Weights of a small GPT-style language model, trained from scratch on English Wikipedia: 853M tokens.
Each number is 50 + 12 x the weight over the matrix's rms, rounded and kept within 0 to 99. Layers, rows and columns count from 0.

# layer 5 MLP down, 576x2304, rms 0.141, rows 327-423, columns 1368-1439
52 42 44 47 38 64 66 36 39 53 56 53 64 37 29 54 29 31 36 49 63 33 52 55 60 36 45 46 60 55 55 67 39 59 44 53 45 35 57 58 47 50 47 43 39 41 55 61 52 60 56 58 46 53 46 61 49 54 45 42 45 61 57 67 38 30 62 75 45 62 59 76
46 45 43 66 52 68 51 53 48 43 46 70 39 37 69 47 51 47 27 60 42 61 48 50 69 49 37 39 63 52 59 30 49 52 53 53 61 56 64 48 47 50 49 64 48 61 57 54 54 48 54 54 39 52 42 65 58 47 84 54 49 36 50 52 55 64 55 42 56 26 59 43
48 43 57 43 62 57 69 45 44 96 46 54 52 64 42 42 43 55 39 71 47 37 70 54 67 33 29 77 68 62 42 58 61 48 68 55 42 75 37 78 52 73 46 51 41 43 44 59 51 62 38 44 46 48 48 30 52 60 48 44 44 53 69 63 68 29 42 59 60 51 49 40
49 62 43 64 41 52 46 40 49 60 40 59 57 38 47 55 50 74 58 68 50 60 49 43 46 49 33 47 36 56 50 38 45 47 54 60 46 57 42 53 40 43 51 51 48 43 38 53 58 43 54 27 51 64 44 47 77 47 53 52 56 51 56 53 56 65 30 45 40 51 52 47
44 31 52 57 50 44 34 57 51 40 73 46 63 17 39 55 50 33 77 61 45 49 74 43 68 35 57 49 47 55 44 54 51 42 25 36 51 26 51 60 69 80 36 44 49 30 60 47 69 63 46 67 52 71 58 61 37 57 66 48 69 27 71 61 59 48 29 70 67 51 67 47
31 57 42 30 51 54 50 54 56 71 51 56 53 63 55 45 50 46 38 65 45 42 57 52 23 51 45 43 59 37 57 70 58 65 66 42 48 74 47 47 57 40 31 56 60 56 45 76 50 54 35 51 33 52 57 54 47 48 50 54 30 52 59 59 42 46 70 92 63 40 37 31
48 55 40 32 47 55 63 53 67 67 54 62 46 53 45 52 45 49 51 58 53 71 60 51 59 44 63 47 36 68 35 62 60 56 50 42 59 56 62 32 46 57 42 63 27 50 43 25 23 64 53 60 42 71 60 49 59 33 54 38 36 38 48 53 27 48 52 36 60 83 65 47
38 48 56 47 70 40 44 41 46 33 49 39 48 27 68 54 41 46 37 54 50 62 62 32 58 50 66 62 47 31 54 58 39 39 53 59 58 71 32 46 36 65 64 62 50 74 49 49 47 30 64 72 18 51 83 59 34 40 65 36 56 47 54 34 25 32 59 48 57 43 61 59
53 43 53 45 58 52 50 44 36 46 44 49 58 43 70 21 67 59 43 55 46 50 53 46 65 58 61 47 47 40 16 43 24 37 24 33 57 27 57 56 48 57 51 70 46 49 54 41 54 58 52 43 43 53 63 54 55 56 37 51 69 44 33 55 49 35 63 43 55 67 47 50
53 72 63 38 69 55 37 47 54 24 53 51 50 56 53 61 59 59 72 69 49 44 50 43 40 38 55 69 49 48 42 36 48 62 62 43 51 49 42 61 57 43 50 34 36 54 24 56 54 58 53 51 55 76 51 42 52 41 37 40 47 46 59 60 48 57 65 39 51 60 60 47
20 45 51 68 32 64 29 35 46 30 46 50 47 56 52 67 55 47 34 53 55 71 67 64 61 56 67 24 62 62 98 44 55 54 69 60 40 71 45 43 75 36 51 50 50 57 58 50 38 49 50 55 24 51 41 58 58 67 48 57 62 39 31 54 44 44 98 60 51 46 49 50
47 48 44 43 48 56 33 24 64 41 41 57 51 33 43 59 47 56 37 60 43 28 67 53 51 55 69 39 52 43 39 54 55 29 66 57 65 68 43 58 26 57 58 39 48 51 31 39 43 55 39 52 54 48 57 53 53 22 53 54 48 54 58 63 53 45 34 52 37 37 42 48
42 68 31 38 50 60 18 36 61 68 40 52 69 66 59 51 60 45 49 50 53 48 35 38 35 31 49 33 41 62 53 53 57 60 43 26 56 42 43 60 54 62 60 65 41 44 65 58 49 41 26 60 63 52 63 70 42 58 67 64 64 58 52 47 43 39 55 71 40 64 50 51
45 50 59 37 55 58 55 46 69 33 55 40 42 56 46 68 65 72 55 35 45 57 34 59 55 43 37 61 41 75 49 39 57 49 42 48 59 29 37 52 40 52 57 62 36 39 54 51 48 39 55 46 60 66 59 60 31 59 37 54 59 63 52 38 43 23 25 47 54 35 60 40
47 50 41 45 44 45 59 33 54 45 52 60 45 35 60 50 32 39 45 50 38 28 60 63 75 64 55 48 50 70 35 44 48 43 27 52 51 65 47 42 59 68 54 62 38 66 44 45 52 55 61 44 63 55 22 32 57 45 46 69 52 49 62 43 51 43 51 26 48 47 49 39
58 42 44 54 54 44 55 66 56 58 67 41 53 69 53 51 69 67 43 69 52 47 57 56 58 67 35 45 48 29 26 39 39 75 63 48 51 30 49 70 38 47 50 36 38 37 50 40 54 65 63 52 56 56 54 47 40 62 50 40 50 64 57 40 58 34 53 56 52 54 31 41
41 28 55 34 51 43 36 52 63 44 72 48 68 39 45 45 37 61 25 42 43 49 61 51 55 46 46 47 47 34 65 72 41 53 43 49 61 50 27 38 60 45 40 67 34 40 61 49 30 26 52 29 26 29 63 64 67 63 55 61 31 28 41 48 42 53 55 45 47 55 49 63
36 74 55 56 32 48 57 27 61 43 50 39 53 33 49 39 62 44 48 40 45 58 54 31 47 48 20 55 49 41 64 44 58 53 32 40 46 55 54 57 54 61 52 55 31 61 40 39 45 57 60 40 38 47 43 46 43 56 54 55 39 25 55 64 57 36 53 90 27 75 53 52
58 27 42 77 55 70 47 48 61 59 52 63 58 61 50 48 72 49 54 30 50 63 51 18 59 25 53 54 60 67 53 17 62 42 30 53 45 61 52 64 73 31 63 63 35 50 31 53 51 65 53 55 44 41 64 54 50 38 56 59 51 60 41 52 48 53 37 76 63 43 51 53
55 67 56 34 57 36 44 73 61 54 54 39 53 54 48 58 68 41 37 55 61 59 52 56 64 65 41 45 59 55 58 47 66 68 42 41 47 64 65 41 38 63 37 53 70 37 53 61 54 51 52 39 35 53 59 56 58 31 36 56 67 44 64 52 58 52 59 35 53 46 46 55
64 48 72 52 65 32 63 17 37 48 79 55 55 36 28 32 45 48 55 53 56 65 53 30 60 68 49 27 50 35 32 49 48 45 28 54 51 49 42 39 45 38 56 32 55 51 47 60 32 39 39 51 62 65 34 66 26 35 73 45 55 45 58 60 67 40 45 62 33 40 60 57
66 38 42 53 69 30 31 55 39 63 30 37 29 49 43 63 76 34 53 61 40 40 58 42 51 36 53 75 48 46 52 41 44 71 79 55 47 44 51 75 32 56 49 53 69 35 51 36 28 58 31 45 42 40 70 53 36 44 51 55 44 84 47 71 70 47 51 45 60 47 42 47
58 49 52 43 41 52 64 46 39 64 64 49 53 55 67 46 56 50 68 28 42 54 48 63 38 45 39 45 65 46 53 48 49 45 50 53 36 30 62 57 33 42 45 36 23 47 59 47 47 30 26 45 29 52 52 44 41 70 44 51 43 52 58 53 39 41 43 49 48 39 35 46
49 37 54 54 25 46 43 54 39 42 41 48 48 44 36 39 68 65 54 36 52 49 49 31 37 54 62 43 38 44 70 69 43 28 53 52 39 43 46 27 44 33 30 38 43 47 46 42 54 42 50 50 36 78 40 46 55 52 53 56 29 39 51 70 58 52 50 66 54 33 51 45
66 61 52 57 36 62 31 54 45 55 56 65 69 65 53 43 38 51 82 46 54 50 67 44 42 57 55 46 69 44 34 57 46 59 52 44 70 29 41 40 64 42 34 53 56 62 38 64 61 31 42 72 47 51 44 44 42 58 61 52 75 36 36 42 62 47 55 71 62 38 58 56
30 42 62 46 29 63 35 63 47 44 52 39 33 57 38 55 36 52 46 53 50 48 57 51 40 47 55 38 40 62 53 46 49 33 52 35 55 56 47 50 55 47 64 50 43 35 45 49 44 48 37 63 47 57 45 59 73 31 59 42 40 40 45 68 34 53 53 51 67 39 40 54
45 48 47 34 54 57 50 47 36 32 57 42 49 49 43 51 53 69 52 62 46 61 62 39 20 42 44 37 44 41 54 52 42 47 37 53 66 57 51 48 47 36 52 51 43 40 51 63 78 56 38 38 56 36 58 48 54 54 52 59 41 58 60 50 14 45 55 41 24 69 33 55
51 36 56 47 57 37 65 35 67 42 54 60 62 58 53 50 70 51 45 51 50 50 74 44 65 40 38 54 52 56 47 62 28 62 60 64 43 38 59 44 47 52 68 58 32 41 57 45 54 54 61 61 45 58 34 38 38 45 49 51 61 20 50 67 45 38 62 47 50 65 54 51
47 71 63 45 41 61 46 25 45 73 54 53 40 42 72 62 70 68 64 56 40 71 39 44 55 55 75 54 57 47 71 27 51 64 54 57 62 59 99 58 51 26 47 45 61 52 41 39 42 42 42 52 32 54 56 49 44 37 48 43 61 62 60 41 60 45 31 47 57 53 44 36
46 64 34 43 22 50 62 51 56 33 37 55 67 51 49 59 48 45 80 33 57 45 47 66 16 45 52 55 42 55 35 51 57 27 42 70 38 45 57 48 45 67 44 55 63 40 46 42 67 46 55 73 63 34 54 50 51 81 45 58 44 23 57 62 43 46 30 56 50 70 66 52
44 52 60 55 32 62 51 41 85 51 49 43 57 53 59 59 38 44 55 51 57 42 58 48 41 34 43 53 54 43 30 70 65 46 56 55 47 51 51 52 47 73 59 23 53 41 49 44 74 57 43 61 43 51 51 44 55 32 57 65 51 62 47 59 62 60 62 72 44 48 49 56
49 28 43 53 26 47 66 48 62 64 59 44 37 48 51 70 60 42 62 56 45 47 33 47 52 52 35 40 63 54 59 41 47 59 40 37 61 41 55 52 49 38 50 22 53 51 60 61 41 54 62 44 58 52 54 44 66 43 52 75 32 54 40 34 40 41 60 63 63 59 62 54
39 66 56 50 41 50 44 44 60 69 48 48 54 45 51 58 34 35 34 62 51 33 24 58 57 53 42 45 51 45 52 62 54 45 50 60 33 36 49 40 50 58 68 45 54 53 45 77 54 57 50 58 46 43 50 36 49 51 34 47 61 64 53 40 55 41 46 54 64 34 55 48
33 46 42 60 45 62 58 47 42 58 54 58 34 60 37 40 36 43 40 49 38 46 67 12 41 67 48 50 40 64 42 34 52 51 38 37 39 70 47 59 34 51 51 50 49 50 40 52 47 33 39 59 49 48 68 30 61 50 71 47 54 56 29 73 57 37 44 47 41 46 77 35
47 51 48 59 63 42 50 67 45 53 70 36 42 30 49 44 46 48 42 52 32 64 61 44 43 48 26 52 40 72 36 48 61 35 78 53 47 64 58 51 57 60 42 45 39 45 46 56 31 43 45 58 65 70 52 40 56 48 50 65 58 49 55 53 49 84 51 63 71 57 60 41
85 45 74 60 29 64 45 54 58 46 29 47 65 33 37 49 52 40 49 46 45 53 43 40 49 41 45 43 48 41 57 46 44 24 35 49 34 30 62 55 48 40 62 50 48 54 47 28 71 28 29 58 03 36 56 47 54 69 40 28 45 53 55 50 60 54 40 62 60 64 65 54
76 25 55 57 25 47 54 45 46 25 58 70 56 32 39 50 35 67 27 49 42 36 55 61 58 36 57 63 37 57 33 57 60 48 34 62 49 53 41 43 54 61 46 60 59 51 55 46 36 57 47 54 63 39 56 71 78 44 25 37 58 64 61 38 62 41 48 50 34 47 51 54
54 55 43 50 58 60 53 46 41 43 39 42 78 47 39 42 34 38 41 58 52 40 49 38 56 60 83 49 44 39 57 47 40 50 24 63 51 50 50 31 64 62 45 49 44 64 33 44 48 46 56 48 41 34 51 47 33 41 55 41 56 58 45 52 52 49 49 32 64 63 63 48
43 33 51 30 64 45 45 77 70 40 66 56 33 62 50 39 52 52 52 55 45 34 70 82 66 47 64 67 65 34 41 42 62 55 79 53 63 36 68 71 41 51 32 38 75 49 30 53 49 54 39 58 52 52 61 76 47 31 67 66 71 31 34 55 34 49 49 59 45 69 25 57
60 45 55 37 57 32 56 58 42 66 75 29 43 32 53 65 52 50 38 50 51 32 56 71 47 49 52 47 47 52 42 38 64 56 47 79 76 34 52 31 35 38 61 41 49 52 52 61 58 43 51 37 46 62 43 57 29 54 79 46 50 57 55 58 28 57 52 66 45 51 51 55
36 40 44 43 52 66 66 53 50 58 26 57 58 41 43 82 52 61 48 43 78 42 37 38 71 58 33 55 59 61 27 61 34 69 58 52 48 44 46 40 45 69 48 46 47 57 45 49 64 38 56 38 62 58 50 37 59 41 65 56 27 56 57 60 38 49 59 32 37 64 41 81
62 55 54 41 22 40 54 40 37 79 33 27 35 43 56 44 46 56 66 38 59 64 67 59 50 54 53 56 44 36 76 40 51 70 18 70 42 46 49 32 54 21 31 35 59 37 48 62 71 54 68 60 59 62 56 57 54 71 32 60 41 39 50 41 52 30 53 45 56 63 57 47
57 38 52 49 67 51 58 53 48 30 69 38 56 61 66 35 59 49 60 37 62 27 50 27 53 52 55 41 58 41 36 58 52 50 36 50 62 34 50 45 59 57 40 29 43 57 50 40 57 59 26 66 45 63 30 29 48 41 50 50 37 40 56 70 44 40 54 60 52 62 55 32
59 44 46 50 35 59 66 28 41 63 44 43 26 45 63 57 57 59 59 40 52 35 26 65 54 60 52 29 30 28 54 32 38 31 32 45 48 38 60 64 43 54 69 60 39 55 33 41 52 45 54 49 45 58 75 61 41 38 32 48 31 64 56 79 37 58 46 68 52 50 57 40
66 44 61 53 29 53 42 58 45 61 49 56 54 64 64 54 56 58 73 64 43 71 47 56 63 56 35 66 31 40 48 49 42 45 61 43 68 47 67 59 55 52 59 46 75 64 50 49 52 54 71 35 66 62 75 45 38 50 34 48 80 57 32 52 65 44 33 66 53 47 59 60
67 44 53 41 39 47 66 70 40 55 59 67 53 58 53 49 40 56 54 50 29 45 51 53 27 44 39 57 46 55 34 44 54 64 57 26 60 60 28 52 48 53 63 58 44 33 23 41 50 42 34 39 42 37 63 68 60 31 44 60 45 43 22 49 48 66 54 44 32 46 43 61
59 43 48 63 30 30 33 50 72 44 41 46 27 66 66 67 37 56 63 41 43 32 40 43 24 59 49 44 67 59 44 55 37 49 62 61 41 53 59 49 57 60 54 56 53 53 53 80 38 55 61 52 33 31 58 51 14 46 50 45 47 63 40 34 61 44 46 46 50 43 76 50
26 39 51 41 57 58 67 37 55 40 48 54 53 50 34 47 67 41 44 41 38 46 53 49 52 51 54 43 65 39 62 77 32 64 47 43 48 62 47 37 38 48 60 46 46 39 34 44 38 51 48 46 49 38 68 62 71 67 53 45 80 49 74 29 60 51 72 47 30 53 67 30
55 33 50 44 57 54 59 62 51 53 45 67 49 74 46 53 33 40 51 67 55 30 68 58 49 60 42 62 59 49 60 63 71 59 68 42 64 68 46 29 50 65 33 65 52 56 47 39 56 50 45 41 58 34 27 62 48 61 39 58 56 66 54 58 58 52 33 52 09 37 61 51
45 69 43 53 45 42 54 44 24 31 60 61 46 65 27 58 45 34 66 57 51 37 48 45 55 54 37 59 55 40 48 39 44 50 69 32 55 50 19 61 55 35 72 53 45 46 70 37 29 60 63 54 46 47 42 53 45 44 33 65 50 56 35 64 52 54 53 51 57 29 60 51
34 21 45 52 59 34 59 57 55 39 40 43 66 54 36 51 56 56 42 63 54 42 57 87 46 56 58 61 33 49 38 61 63 61 65 38 41 43 60 42 26 60 53 61 56 58 39 49 63 60 53 77 46 23 35 69 19 50 26 65 36 40 41 53 48 45 61 34 73 33 41 45
35 57 49 24 58 63 80 52 60 50 45 72 43 58 48 42 55 53 68 37 58 49 61 44 51 49 59 65 42 65 46 38 50 30 75 63 55 42 49 49 68 56 49 56 28 53 55 57 43 39 39 40 59 54 59 44 46 59 23 47 45 42 54 51 57 38 60 36 53 75 59 52
49 56 36 52 29 47 51 43 72 38 49 35 39 60 52 36 28 41 35 41 28 55 30 62 64 47 46 41 47 34 39 62 28 54 55 49 62 49 50 82 40 45 53 42 57 24 47 40 55 51 38 52 51 41 65 41 56 79 54 59 37 62 42 60 36 41 45 65 38 22 27 50
31 67 56 35 55 50 33 55 37 32 56 57 29 58 46 39 39 43 47 30 38 42 60 39 41 54 59 56 45 60 48 49 42 46 45 35 49 51 62 57 45 42 51 59 41 36 38 59 54 47 37 55 46 44 35 40 47 42 29 55 41 34 29 51 65 47 41 50 73 63 56 56
45 44 60 32 43 53 18 45 34 56 74 56 47 52 40 43 60 40 34 44 47 59 33 55 26 63 45 60 48 54 34 54 24 48 56 50 55 62 41 63 61 66 18 56 57 52 55 40 35 64 53 34 74 59 51 72 37 44 36 51 39 38 52 50 52 60 58 41 57 63 52 51
41 59 36 37 72 48 57 51 60 50 57 54 49 47 64 50 47 42 47 62 31 54 44 53 42 43 60 51 48 34 53 77 38 62 54 10 46 47 61 69 68 44 31 37 34 49 50 56 67 44 54 31 59 34 71 57 49 51 39 55 56 59 40 44 53 48 48 53 55 57 52 47
38 66 71 50 60 37 51 62 45 57 74 59 80 57 69 65 59 61 58 53 46 50 55 29 45 47 60 80 17 59 67 50 32 64 89 46 53 57 59 45 48 36 36 63 36 50 64 32 63 63 49 33 58 40 55 41 40 39 48 58 40 54 41 53 59 55 53 63 46 54 33 67
31 33 44 49 60 31 58 61 60 30 33 43 64 58 47 33 40 61 44 44 65 24 73 55 51 49 55 53 40 51 47 39 34 40 45 63 54 56 55 53 42 60 49 49 32 48 47 57 47 45 43 58 47 55 28 82 51 45 41 51 63 39 52 30 36 45 53 61 57 48 56 50
57 61 70 40 60 53 42 34 41 61 44 50 64 39 41 62 65 61 39 51 52 31 54 27 66 43 33 58 57 34 54 45 54 64 30 66 64 58 38 43 61 37 57 42 59 65 45 48 49 36 45 39 45 36 66 69 49 42 58 53 66 80 52 54 34 50 54 61 60 57 56 51
59 29 75 42 52 40 40 35 58 63 59 46 44 61 45 50 18 52 66 41 49 55 49 54 60 34 57 24 47 62 50 35 45 52 71 57 64 55 49 54 58 37 74 54 29 74 50 46 46 59 30 67 53 28 67 51 57 65 65 43 68 89 77 63 38 39 56 72 37 42 56 33
30 47 40 56 57 52 50 62 38 54 52 31 45 45 42 58 35 52 28 65 49 65 41 34 29 50 48 44 51 40 39 47 58 62 48 42 41 45 46 47 40 33 58 61 63 40 63 51 60 47 49 57 39 44 40 37 48 55 41 40 62 56 53 56 51 54 52 39 50 49 43 41
50 52 49 27 42 59 55 49 40 60 51 42 59 28 62 33 64 32 33 61 52 57 59 19 44 28 59 62 45 46 27 52 37 37 46 60 63 34 44 73 46 58 62 50 60 48 48 70 49 53 51 59 57 40 49 46 68 65 62 57 36 81 41 62 29 35 39 65 59 48 60 32
60 63 33 43 28 42 53 33 47 58 52 60 45 36 29 45 43 45 50 55 45 49 37 54 47 76 26 42 55 61 54 51 58 38 41 29 49 51 28 76 46 52 47 43 50 56 54 70 58 44 32 63 44 52 65 48 38 57 54 47 49 29 52 37 38 44 32 41 54 67 52 48
40 63 40 51 37 38 01 39 44 42 67 53 35 40 51 42 48 49 49 61 31 45 41 61 43 64 58 52 40 39 44 66 65 47 36 48 37 44 48 41 44 63 59 54 47 56 40 50 55 42 54 57 39 60 41 70 54 42 54 28 55 53 53 64 45 50 56 62 47 66 57 38
58 57 28 60 61 57 61 51 51 49 42 43 37 55 65 43 67 55 63 44 54 70 63 65 57 77 51 49 61 52 46 66 51 41 64 58 55 42 42 47 48 43 50 50 43 39 21 50 56 58 50 54 35 47 38 57 57 36 65 54 42 66 51 41 29 57 60 65 67 62 54 44
52 69 49 63 50 43 43 42 46 62 61 56 51 58 44 64 66 63 47 61 59 32 38 78 60 67 33 60 39 64 32 46 53 54 31 52 32 42 44 45 70 58 57 51 62 43 38 53 45 49 52 44 43 31 46 49 50 40 40 55 54 33 27 57 41 30 52 50 48 51 36 45
68 46 52 38 44 41 69 50 56 57 54 48 42 41 79 43 46 33 55 45 45 54 18 63 57 40 30 56 50 54 59 49 61 52 32 50 49 27 57 54 48 54 55 62 48 54 56 22 39 49 40 48 57 70 69 36 79 53 41 84 20 48 60 45 50 51 73 32 46 81 31 31
88 65 57 61 54 52 45 45 51 50 43 37 68 47 65 32 66 33 58 53 39 59 41 47 60 58 52 62 48 44 43 64 61 37 54 68 54 60 49 39 43 38 63 36 47 66 53 50 48 38 54 47 49 70 40 52 39 61 35 30 69 24 65 58 67 36 50 52 33 33 47 45
41 49 48 40 54 31 42 56 57 40 55 72 61 70 53 44 58 50 56 24 35 40 53 59 59 65 62 68 32 61 27 37 31 56 58 61 68 46 38 43 41 50 67 65 56 52 27 64 53 58 44 59 51 34 52 29 48 38 50 47 47 51 29 65 57 46 65 54 59 46 60 62
54 40 46 56 54 46 51 42 40 47 63 46 37 63 56 39 65 65 60 49 54 34 50 58 25 52 24 52 51 39 69 53 57 46 59 24 44 60 61 58 43 50 60 37 47 44 47 47 51 69 51 75 47 31 43 49 23 28 55 43 31 53 84 60 36 48 59 52 75 80 39 41
70 74 50 43 59 56 66 39 59 47 49 45 10 58 61 45 39 45 84 38 44 38 59 47 43 71 37 70 44 38 67 61 48 40 68 60 31 43 62 57 42 37 65 34 61 57 44 64 67 41 43 40 72 55 64 24 57 54 39 43 56 46 57 69 29 45 46 50 48 66 49 50
55 22 33 63 37 51 69 41 51 56 49 36 44 35 43 52 61 49 50 40 52 49 59 65 39 52 41 47 29 73 29 38 67 39 45 58 32 38 77 70 37 48 53 67 49 65 48 45 44 47 36 65 41 44 31 51 35 63 47 65 64 48 44 64 69 56 43 40 75 37 50 60
44 60 47 53 45 49 37 59 46 51 70 58 33 54 41 58 69 52 44 35 64 35 54 42 62 53 46 49 50 68 37 49 57 68 66 43 64 54 28 46 51 32 48 33 51 49 47 56 59 51 33 44 50 51 44 56 80 53 40 50 52 83 59 46 49 32 48 58 39 51 48 55
59 53 51 35 31 48 39 39 61 54 51 57 67 55 61 62 65 35 39 66 59 39 49 42 34 32 57 43 36 43 37 45 70 63 53 63 60 57 50 40 42 39 39 54 58 60 67 65 33 37 28 39 49 57 63 56 61 45 56 44 44 43 60 29 55 57 58 54 66 56 37 60
18 73 16 53 61 63 49 53 42 54 46 58 38 54 49 35 45 54 40 45 58 23 53 47 42 67 68 29 59 52 52 60 62 58 58 44 45 51 41 39 39 35 61 48 49 24 53 33 60 43 58 36 32 54 73 47 41 66 19 48 50 48 52 59 60 62 53 21 47 74 46 52
24 50 51 47 58 43 58 37 26 45 54 53 37 62 52 46 63 44 62 56 49 52 34 57 65 53 59 52 43 56 64 47 57 51 80 36 54 63 53 26 68 29 47 58 67 44 38 31 49 62 73 56 43 72 59 60 47 47 45 48 54 58 42 58 64 44 48 59 59 52 52 46
54 81 53 53 47 49 60 73 59 16 50 72 46 76 49 72 54 35 48 63 56 69 51 50 58 29 32 55 38 32 56 50 43 57 17 66 57 31 62 52 40 52 56 34 55 59 58 63 43 60 57 40 59 60 50 61 42 64 71 65 42 55 48 38 52 57 52 47 68 70 53 56
49 49 53 39 51 44 25 33 76 34 58 57 58 45 40 63 43 56 47 39 47 53 23 50 53 33 28 48 47 30 51 27 64 49 58 41 58 64 37 48 45 39 58 54 36 41 48 45 44 43 45 55 45 37 59 54 54 68 50 30 43 40 54 39 48 24 38 34 52 46 39 43
39 46 55 49 40 45 57 55 47 64 45 45 54 49 66 62 49 51 62 49 56 49 74 58 66 48 60 42 72 54 51 42 48 62 70 44 51 68 53 58 63 56 53 51 49 47 68 69 38 81 38 45 55 41 39 55 49 40 45 51 34 38 47 46 56 51 59 48 60 37 64 55
50 42 34 50 46 34 55 61 47 46 68 32 54 50 47 63 55 43 23 63 40 60 52 77 70 44 47 51 61 44 41 45 15 44 25 48 44 21 49 48 64 56 46 55 53 31 53 34 49 27 52 36 48 67 52 36 34 25 54 59 45 77 61 43 65 62 42 38 67 51 27 69
52 56 64 37 72 38 27 31 41 60 51 59 61 49 55 43 38 59 29 58 37 59 62 47 24 36 39 29 67 50 64 34 39 39 89 41 35 66 37 48 56 55 69 49 68 61 66 67 44 24 20 53 31 68 54 50 43 46 56 32 40 33 50 52 43 61 40 47 53 51 54 45
36 58 53 48 52 63 35 29 59 28 53 58 39 48 50 42 49 57 63 54 61 44 52 54 46 44 63 49 71 66 37 55 51 43 49 51 60 53 73 61 45 48 40 58 57 47 52 39 55 50 63 50 41 40 61 44 52 39 59 31 45 54 39 43 72 31 26 63 42 66 54 63
57 53 56 42 47 59 63 60 38 29 43 47 44 53 49 49 19 47 31 39 53 43 59 37 19 50 62 68 62 44 39 60 43 54 44 86 38 24 41 36 63 58 63 50 39 63 63 33 39 33 39 41 63 49 53 43 74 45 62 51 50 45 42 46 33 62 66 31 63 56 62 61
46 32 53 34 68 44 63 38 60 51 69 46 60 58 45 59 64 36 55 32 52 53 50 54 68 50 68 49 68 33 57 51 57 44 45 41 57 48 45 45 55 46 72 45 47 40 50 50 30 46 50 39 26 47 37 66 69 35 41 67 31 48 61 41 50 31 49 46 58 57 47 49
65 26 60 43 43 56 51 72 57 45 56 50 50 52 53 41 37 30 75 49 53 35 51 47 47 78 21 24 52 54 42 36 35 60 33 32 53 55 67 57 64 61 43 48 57 51 42 57 65 45 75 43 63 43 63 61 50 39 59 63 46 54 31 61 51 39 62 41 54 60 59 59
60 54 57 53 63 44 70 67 46 53 47 68 19 56 52 49 51 43 50 51 66 27 65 32 46 43 62 54 46 36 36 24 54 59 73 63 62 32 64 58 51 49 52 39 45 40 71 50 49 51 74 50 60 70 56 69 36 60 45 66 53 73 67 43 49 16 66 19 74 37 59 63
73 53 52 47 42 49 47 51 46 66 44 58 52 42 49 56 58 45 56 49 53 65 48 51 27 50 43 38 60 54 58 54 75 54 56 44 44 37 46 50 44 35 51 57 44 66 34 57 40 53 45 62 60 22 50 58 48 51 43 43 76 53 44 46 51 48 55 51 66 45 43 38
53 40 47 71 47 47 58 58 37 25 56 42 43 37 57 47 71 43 38 62 46 69 56 57 39 55 47 57 55 54 68 43 52 47 58 49 49 49 38 62 45 56 43 47 66 47 61 45 53 36 38 52 39 29 50 40 37 62 65 54 45 68 58 67 79 56 71 49 51 33 68 54
46 44 47 27 56 60 57 61 61 57 46 44 59 38 51 57 33 37 44 36 59 51 44 38 48 54 24 53 24 54 39 40 50 55 24 38 44 47 88 37 42 40 55 41 53 64 52 47 38 51 56 37 58 58 78 61 52 62 47 44 44 52 53 63 34 34 71 22 42 50 49 57
60 43 48 53 38 66 68 59 51 59 39 50 73 39 46 51 63 43 52 41 60 72 75 42 46 60 69 50 48 82 41 65 52 46 63 47 39 55 49 55 38 60 50 60 59 50 51 83 38 58 37 47 28 56 56 39 45 55 61 73 42 49 44 63 47 65 36 60 52 54 26 61
59 42 41 56 61 45 55 51 64 58 35 44 54 46 45 62 49 37 44 49 45 40 60 40 30 63 51 44 50 33 69 56 51 46 47 37 75 70 46 52 33 41 14 48 32 56 63 44 64 45 47 67 44 47 58 45 53 46 69 58 53 64 41 38 62 65 45 36 61 65 49 51
53 58 51 46 19 44 62 71 62 48 45 33 77 36 61 47 53 58 49 51 57 58 49 40 41 46 49 48 62 63 36 21 42 52 43 53 67 47 57 51 54 46 59 54 61 81 37 65 66 57 47 55 62 50 68 48 66 66 61 47 57 60 36 32 42 66 52 21 60 44 72 55
49 38 37 48 58 33 58 31 35 34 40 51 48 72 57 60 49 43 59 52 38 29 59 37 54 46 45 59 38 43 52 69 38 55 48 44 51 60 35 47 37 43 77 58 42 63 52 47 55 54 60 66 30 47 11 58 53 52 70 58 51 38 49 48 23 58 65 51 28 66 39 52
48 46 51 58 60 74 36 56 35 56 62 40 54 37 46 35 55 66 60 60 51 36 49 40 38 53 59 66 66 40 49 38 53 50 76 60 39 36 86 36 46 19 40 51 57 36 44 60 53 53 28 43 30 49 54 39 62 58 62 54 37 64 58 50 44 58 67 32 49 50 17 47
36 45 41 46 41 61 56 58 44 40 66 48 47 51 27 55 34 35 49 37 47 70 34 54 59 37 46 61 54 59 73 33 33 60 56 34 60 49 32 62 35 61 43 46 41 56 55 28 58 48 45 53 55 39 51 43 51 44 62 53 32 30 60 29 65 54 51 43 51 40 53 43
50 56 39 24 36 53 56 30 48 56 65 62 42 57 29 29 57 31 56 43 56 42 54 53 54 43 59 61 52 50 62 47 50 44 52 49 47 62 68 46 49 47 55 48 44 39 51 47 43 53 44 59 55 40 34 24 56 49 23 49 64 63 58 43 61 62 40 57 41 36 55 42
34 45 24 54 50 31 53 50 36 38 72 39 36 38 51 43 63 41 43 53 58 51 33 38 47 60 66 51 33 56 62 34 44 31 60 46 20 54 43 46 44 62 40 58 49 48 61 73 55 47 70 56 32 37 52 45 40 55 39 67 44 51 40 39 65 51 41 59 43 34 38 48